python train.py --hidden_size=64 --hidden_act="tanh_gelu" --norm="layernorm" --attn_scale=0.177 --init_std_up=0.085 --init_std_down=0.0 --learning_rate=0.00405 --lr_mult_qkv=0.4 --warmup_steps=0 --schedule="cos" --final_lr_fraction=0.03
Each number is 128 + 24 x the weight over the matrix's rms, rounded and kept within 0 to 255. Layers, rows and columns count from 0. Numbers have three digits each.

# layer 5 MLP down (transposed), 256x64, rms 0.0707, rows 67-116, columns 0-63
121127140133147131143130117120086123169093117106153095115122121083143097188147076133135114130138149156103099131130118135114117156137101094102171133136148061168142155156151098143148125152132130
113125139074130114122137110165103107150121119187111141087142132131145129042121168151111158113116142138137129114157122131134125148150158181178111176080105130075157123126127107168085116074172155
106173098172100169111148083094120090121142095149094124132190143087104055119089135109102127208098126132135071079135167166102083158168151123149111141137111152117142179149191144150106142123097142
110142151144173102113143139171130149147138105110137171095126109131124115174099138147141143121101126131087107126134108121121135121094144122090112104098131164107119155160132140112129123157135113
142095132122178151150091120163139103109126127106146092117124119143152149139094106160118170108108154111108144163131082165100105108125089162125161164121107150134151142137147141083120133108141117
118105148134115119109117181106141090122104173131140094162146134103104116172140101137151138104139138110143133136105158123118111146114142093133128126140148135145123131132135117123141137136108128
117106114113151106154110173106152156163113110098151090134142118143144100106141179144116077157157163106109174134127109110131095115130120179152110110059103171140172159113099123135102125089149161
126144136136135101098144150041121161109135159115163123102118105133132129154162173106163120073171106137131114108092128131120157124158136143127097117160098168161096138129146137113190135112081077
111124171133117103090140125129124168140114125139109139136139131128140156139158101103132110173097116112117145161126119121112175110095124132106161152111091164084079171118113173122115160093125148
117135103105104103132139103120116142112135143122170134113127109176141106146126138142117143124112127117107130141127106136169102069107092130134128141127111145165148154131158091134118164122169113
145120113148130072138095103115167138129179142081090128136121139093106118079147133146135187107138197131177140121116150150134132145131150131142030165118120136119103128133076151088130112130088179
088115113174136131146162218104130134184099129119125116124161114135092074143158161112123137096124133136135122115139131099146087116098124136190112160121095134100129108102133155133117140148110117
078180125112111126119143110124084145138142153115105147124129157126108128104161149116124117149127114117112131117144116162118129168112113130121105139142144136172148121116142111138139156132107081
133130146112135099158116120152129096113151127123161150110076178145151119185125119125134133102126147129112096095132133117131156121175102117109100174154152144089114114127083152092130146120134121
131136104162169111099116182106117180139126131046163105152169144162114107083127127116110150064125142129079152088125161155135112124123109125185080131201158154153109090122100130128133126135112117
158153118140134127135119151150130109154132122120146133145122107156122080154147151120043141140089121098144161134142091128148160119130118138144165075128144121090101102102117137141112126150119142
107116189121095129123118123137108150110119120108114127087157107148135145126107123117130095106134129135106132154104116153170132113130153148120100130169150156161121112075145117125135153141121156
166111142118140137118131121140145114120109167157105080098165135140141115136144107102126104136168108120131103160123130143167134114092135146112112165070120091140164148146113116169132139138116099
130100124158157123127063079112133119097147161101162107166133125134142153105124136158113130098121179166163128115146122137115153084102136106113163100152126140173120112133124106094128160096167112
127143099180132127095109108150104124182152121169128115124131136154127094119099098162143111166134150083123114122163134107127086160146136113153124136105093107177096114110148149134153102119131149
093153099128135122167124143150118117148165127132165103138118121139108131104100122143112181126125145129144116116144140131127134126123156083128144132126094111120135117150142135114138087106147121
156108114165156138099155110119118152175141114114126075120155115152128101162126103128124148115146078134153135124124110123112157127089132096151173093185135116139101118108153098092152131158150087
093088103102083160153126136114137101099124114138159165143102149104117132126112129128134135137136110166145109120150140109124134134166138172129131121118150139088141147149149100131115110128122128
135151142146142096143124172149144124098119084112108138135143141145082131149130167154123130102173113135090146052099127101070068102185143110138103168117170107129157115105101143160180148149093124
104130136102164136152110156141108129122139107130099160098112126104142116162131138131109110157125128118147115104112134173148139170150123126105127132123148096146108115101160129153151134116112083
120112126145160118154123121134123091097152139128099125130099148092105139122109135109121135156128156092134126130161125129128104134138074105139073141155131142163182154166121127097113129153124147
106082132137099124113133138136141134134097138117148114144124156138144163091149151132131084113126148115153130131149100107130113132136109169147147146141114102106177123094123155141070133132138140
141126118119170169126104127122134132107136138099148102117116139158148129107152127148145157118128148142118130133113126135114140103112128127138142107129098132116119111141107103106147172088127133
114118106106087128159175129151072125117153095170162106142107133174116100134128105138125120122152135104162139107088133121109135125165149118125118148110134158148130165145106116146143116123098120
126113143149132104110135128141133148134144145147119128119108109134137113122137145129133104098132122117149145116117123100135111122095122150123110123139117111132141142108107139146109158147149157
152134131148139133155118092140149122121136090190091141143128171115109146121129116147123096130153096148112062191130122125114131102155135152117149095158126102139148138094126119118120112128072166
083116147090095137123083130139145145145118088155139116116123136110128163121126093168112151145114134112130111161127102162117152103103106129118181131124138145131114140110113145129142161122159119
155136099154134121120122137183120137169144145118115132123124109174085107083151104142151095136115110107108102105150134154103174120111115089153109137128135074144163149143162096125131078150134154
111110101155147074156121118082125100116111150159124096114171120093146099114097128122138115145119153168160093086146222152049122142106154182129111140164172175178119110070115126145135134109130128
149138136130139141121104088163124123120108166126140142173112089087104127154109114146127102127129144150093144140145122134109123105188127111107115155158134107133139146101122125091139134136056185
145125135138113092084115108155113101110150143115131095110090174126184151068132111135161122099149155125104107086110110140104087112143136142162173174137129132111158165129103130132135151110163150
109105139112135158107151113150123155116113124154097105135090091124119119193173120102080138101141108158136143138164149131137124146100114148134129142119101146120132103161141097097112159135135137
143136123141127148120135076135128164094104100139107066181152168165127142115134170153092106125122156131115074152128059154093124103142142177143156166080102114122108109104131115100130110148189186
090110167133114082144105118144147093131087088130105118121109124136142140083079148163151149112086136113130119166111115118156156124173150114153106162126129149149148165114154121123110134133150101
116191136114148093099089160104144107122111159108121158152113102150145101149120147123132130158094103116112168126106089107134120155165122153122094178103099178121077127127133143175147127106151110
165161190114170123096118121129115144145158104112119125109160096155142130119141127117152089126181129119119138116126149134115143139105155097121098096119110088134118113114111110126134162131161093
072115118165129110110128088125114141155142152109148089109119140140097161119137127119168125102170110140129092125099147163090122127116083142126133158149130119146150142112119135122129149141192113
130157111108140108123095146184129107121143134151125132094153141148156134079140151173178162118119122193135127118155086149077133133119151157104160090113133103095108070097097171138059107099158137
129107145157078123144131148123156140161098161111107144141130114112073089136151147075154107143171142123111074103140092149133128117107118102142136102112122133149156094148176132107088185147126182
143119119160103128137136125165106173162103138127140140103157125144110130158158153118112130143144144113087081132136099137071137148138151115122131078169157150145100124133122098131122117050127091
094104117099137099157142118167160139093089138100130106091119136122120133129095132132118176112100134089105087127123104136126130159135121154115180130058133161186086153178113160183139179120150159
126106108085135063117126128087162119103082164143081136139157108082141112162125129135114136117174117142119168128120176095096162129127145131157155142147151119132087094153148135138164111153110133
113147123129108111189153141122128152155121096084117158127146154155146134113144117126106088151147130161106138136149117141111135120127115117138066080128108164093109148116145148158145096101138117
196152092109123113124130122142186143096155122143060143136098118112134169100110107112175124161110074105144126148151102140138166106134117160145165120105144099162118114112109138139120092130124139
122134144127120159145093107130127172097127136124113193183122172126073119138132100147155121115150150143067128110102085123095128144123147142111134136098123138146130102132094113138156141143144128
# layer 5 MLP up, 256x64, rms 0.0933, rows 68-117, columns 0-63
154153124110108114118115128138130098120131135106171174132076077109118111102150119136148134137172133138151138149155110079145170116123197113166111128148166152110139184131130148078068134081139135
104160151140118086144110134050163083124121169129097177164152190181169134119134102139107134078151119161194134138132134142090085137130116140092118172129061162165080085185075137201121143085129157
158142117128140152169128103122131102104133133141150101142127171158120165164144115176112118146163125139165146143137105172115171124149112175164138133161146144166123101122119160118146152081146129
110134102113117145125136131140112117124114127121129155125129092112150144135098093161103132147154132129132129142132117134131121140190119107107164162098164117113105138135121133130147089162107108
163114119133138096143135118110162119114141120123132123128087151155133159121125143110129086104170112148138124156147161141141123139123106153144126132123109092129152112142142143125114141109148127
129148135167161130147075172106148121173128148127065144071124118146109127155167144136106082108117101133132155088128139153107096144113093097144133157103091145113111148116122150089132133118124085
103147105130132093125147117102156119117090141109127153106092148137096146115096116156102097111139136146168114149117092111098115158138146117142189178156135073081109095164114069172118105085150136
163111128150103173124152119162111162084108135162147106143070169147109131156121086121144107123138102150157091127117124117129128124136126097109178124174076109112114154101144164158133142116162138
118117110099126095092107126122142117117119126125154161126140126124120115116112138161149133144118161122127104126156161141140130119127179108129117137130132130130081149187126092147120114133129111
143095102104143121154156142106104152116148146115168121132117160167106132195103143128107117150122115115123151096120160155090151112076079133131158101149106149161089148087138114129119159139171115
137149122103119128136114108123169113113119178145161139163089161117145148130182092142135113104142171127146131131164141111159100156136172086131155105115109145113155114130117086143124111180129144
153146105128174112085145145114135125136115111084116109088106143131138126144118151136102166079119124156131136135175143122104135129143112124105153148135131149145141130146100123124118135138111130
119127148141131103136111108105156096156125123157137139108110153160162121162140114136143084172141155115148127089147134125099089141160171128124113139138154164114103165175117110083114131162135128
165096125124125152101155105148144094073147122137133118154108099163118112166108139162140131105152135165136104126149162113099105131069099143064109118153081119138132130122141150096143225123188128
156172130149140125136115115112192137162098139136096151118146136133108119163129102121133128100109114121163149131128112183127124161135122123131185112109120143096168151150093140110168131161079137
118133134112127143113131146137090109147146115095123145124158143092111135144163126157173140129184116126175115152173117167161178114128161086105130154125106101154125152127136113180138117110124161
129115110111127134144158104154131137110109179146171112123155137134157117130124111134141147143183119147133085149103108114148126128114165098143135148116113079136120165149116122160109129157089118
104122114149105134127096164121096148127110143142092159170145134132131145103148131091084123144130167129180103118143124134140126163119171087133110140116146080146094153145136122182122086138119165
111099078131121152169129109161153136103155147102168081134082165100122127159175107127111127138130157146132099108102138064156146094137125122128146101121109145135148171080151130152143130129167120
126156118111139114136110121137134150156127157123136131127128129139127142138076102147116101169122131124118123132141152149111137156146148120150183130121134109097135105141126132105137091133121131
143176080172124088146090111126108137126157176124166143158099123083101176129106113126153131153143140134119160136103159058116134120154141159094154168074150105123146136122099090169126105137120087
122102117099116138136086109091155103124110135107104113114099113105140137127125125162110103167115124153080113116124138124118162146148096148122119119099154124090101090104128135108111132091118098
161084087114126102096139109092129118112135154113151091151088098130105068151124160155116134146148141162132126144107080186131151129022102166164153078154119131176116147104135125118119204120145159
165165118120098151132154126147206139139108170146124150115100106120112164100159093092157098160118120124135177124119142144118136150119166136137128149104143166127137147140113161120134126146135139
124115111114144140124128138130121124102147127119126138119128131131118132125118138127141087131134107114151121107145131128143131140149119141129129139157150138127104149131131137101118159157126144
121129117105142140143112129130114121128120163130115124125102121153183133140142075119110144105161141159129142112093120123118113104161107109166153141120161198147124141120163151086134109150132119
165135133155148132147117121150145115136156120120160119135150135154151134142136143138113115101130119149141158137123120126137114114108105178118122126152116156153131115138149146110129180139138138
128157094109141121136147058156112181107135105134153140134100134104130102146185120131110086136171121123095125127082168130134131133135150106127170126138124145149164168084091159129148155119101113
125150127153139116121119135106123138129135138107116125129130142150144131138117112114131139142118128132118123119117145169140154120122105131139139142145126152122114106105122148094130110103136126
129131136102136146112155150126133129149121167131114131146111116146129177132113129140101167178095097113188144139128090104091134155120170127132120167138150131144098139126157128153075131110185138
092102158094138167136064126099110137102136112112119088134098135106107145134129117158122114142151143118130113154137136148104146141096116114146132134111111100133106126158090141169111142108151113
130122128110161122129136150123145113092127114067168139137115163103140110167118131137106108137124149154170129095073163122105114122138080164105138147104117162158105123102137131151146141108128085
133100148170109194151098110081129094109152211181122154174132190122111170146135108117096146137161128170150139114149162160060113200092060166120131143122095119120116096160092145145101126122171100
165146160078126155101116158146118128112138123100093120154152130149164126145134146134129163154096090127145143115130104131160153164126106084137115171147070154126084101170162150133115139081121119
130135128138119133157124141103166162112055169118091152137147128120161135139124117129125114137145100134136122173158175111139124113082135098162151100140107101142093083144134098125139102135099128
129155143095117172087154138100138130160066128156106126119121084118119165158171132095124110109108081146156146125170160152123119155136160131112147111101104110109138126138125126166143126146134128
123109127093086121173085138135150160109113127171100132160164168118129192131085173132160136169142135111163101137107110138149123133110134109142152077107097128136121138112101092195147116117095177
138138137122141145109130148108139107153148169107104130128124104150174130165084112126123123107128117143145106149121120122127123109117110138122165099121159141151133123097133139070133168141154125
157146100133146094142096133123130105088160140136146122151068149116182104160149130139159080106112134154126072175154139151150103157183122094118120114140088106162117145092164149164124076149137114
084137144098161133145126204164104147120107147122139120110093112139127126155086113110160139118131094126155116117085115074139164131124127125145129094148137121108136159096126126185108142153115099
113177124149118123100106161120121145173106138125123149160124083145146128130106112149136101131118156140091125142151147126124133135157123081134147153090160112157143144120150149131109096115110106
134144137168138151106124159124117112182126118127114121153139078063094112145141170141126133170138123141098120128140178112121160137155190118112153146098150093124119129146115112148132101086097128
125107105130090159111149101187131087122105116165108153160101163132132145113127157127149139126144129153130096127146125124165121149131141141143146156156128140133115090166086116125125174083126144
089088115126149115155132133135129123176099173113130135109121170154095135139168126099122065140139155153125114159184091091100140154108126119151183087161127142147132155080141086141127118144115140
127127122123121132101123166104131143131149171126128154106112132139090090152104146140172112126143141173172119166148161066171122145125189059114124183100135125115127201126169159087139107115134133
146128115129154122120159104161126127097176088103146104137121088172133116139146138186125159113160099160126108124119088168107105131116131117100142126096130133157159161111156184106090174083126131
152133119110140130176121123105144143182117141127099123110099120162130136130152111104123085129128167137120107150151086107100125173158132100136123090123115145131120121149131164124117104103150130
090137134138104139116160160138120101130116151116127113126135125112093123141121171168096148107171102145143156125136160087086132125127140055119140076136127045112141175160210105128133133134136147
131132133116078123133122114149115106155133148173152127162095096193119095160113162172107108160160115096183053094099112141131098092115127170157141139139123147137108156107089114155132140132112162
108140120105143184110119110136120135124133149116154131128137149057168138169142102124171174130133168173125140087151145140145118177140113125142094134111117141184131105163137139097157131134095159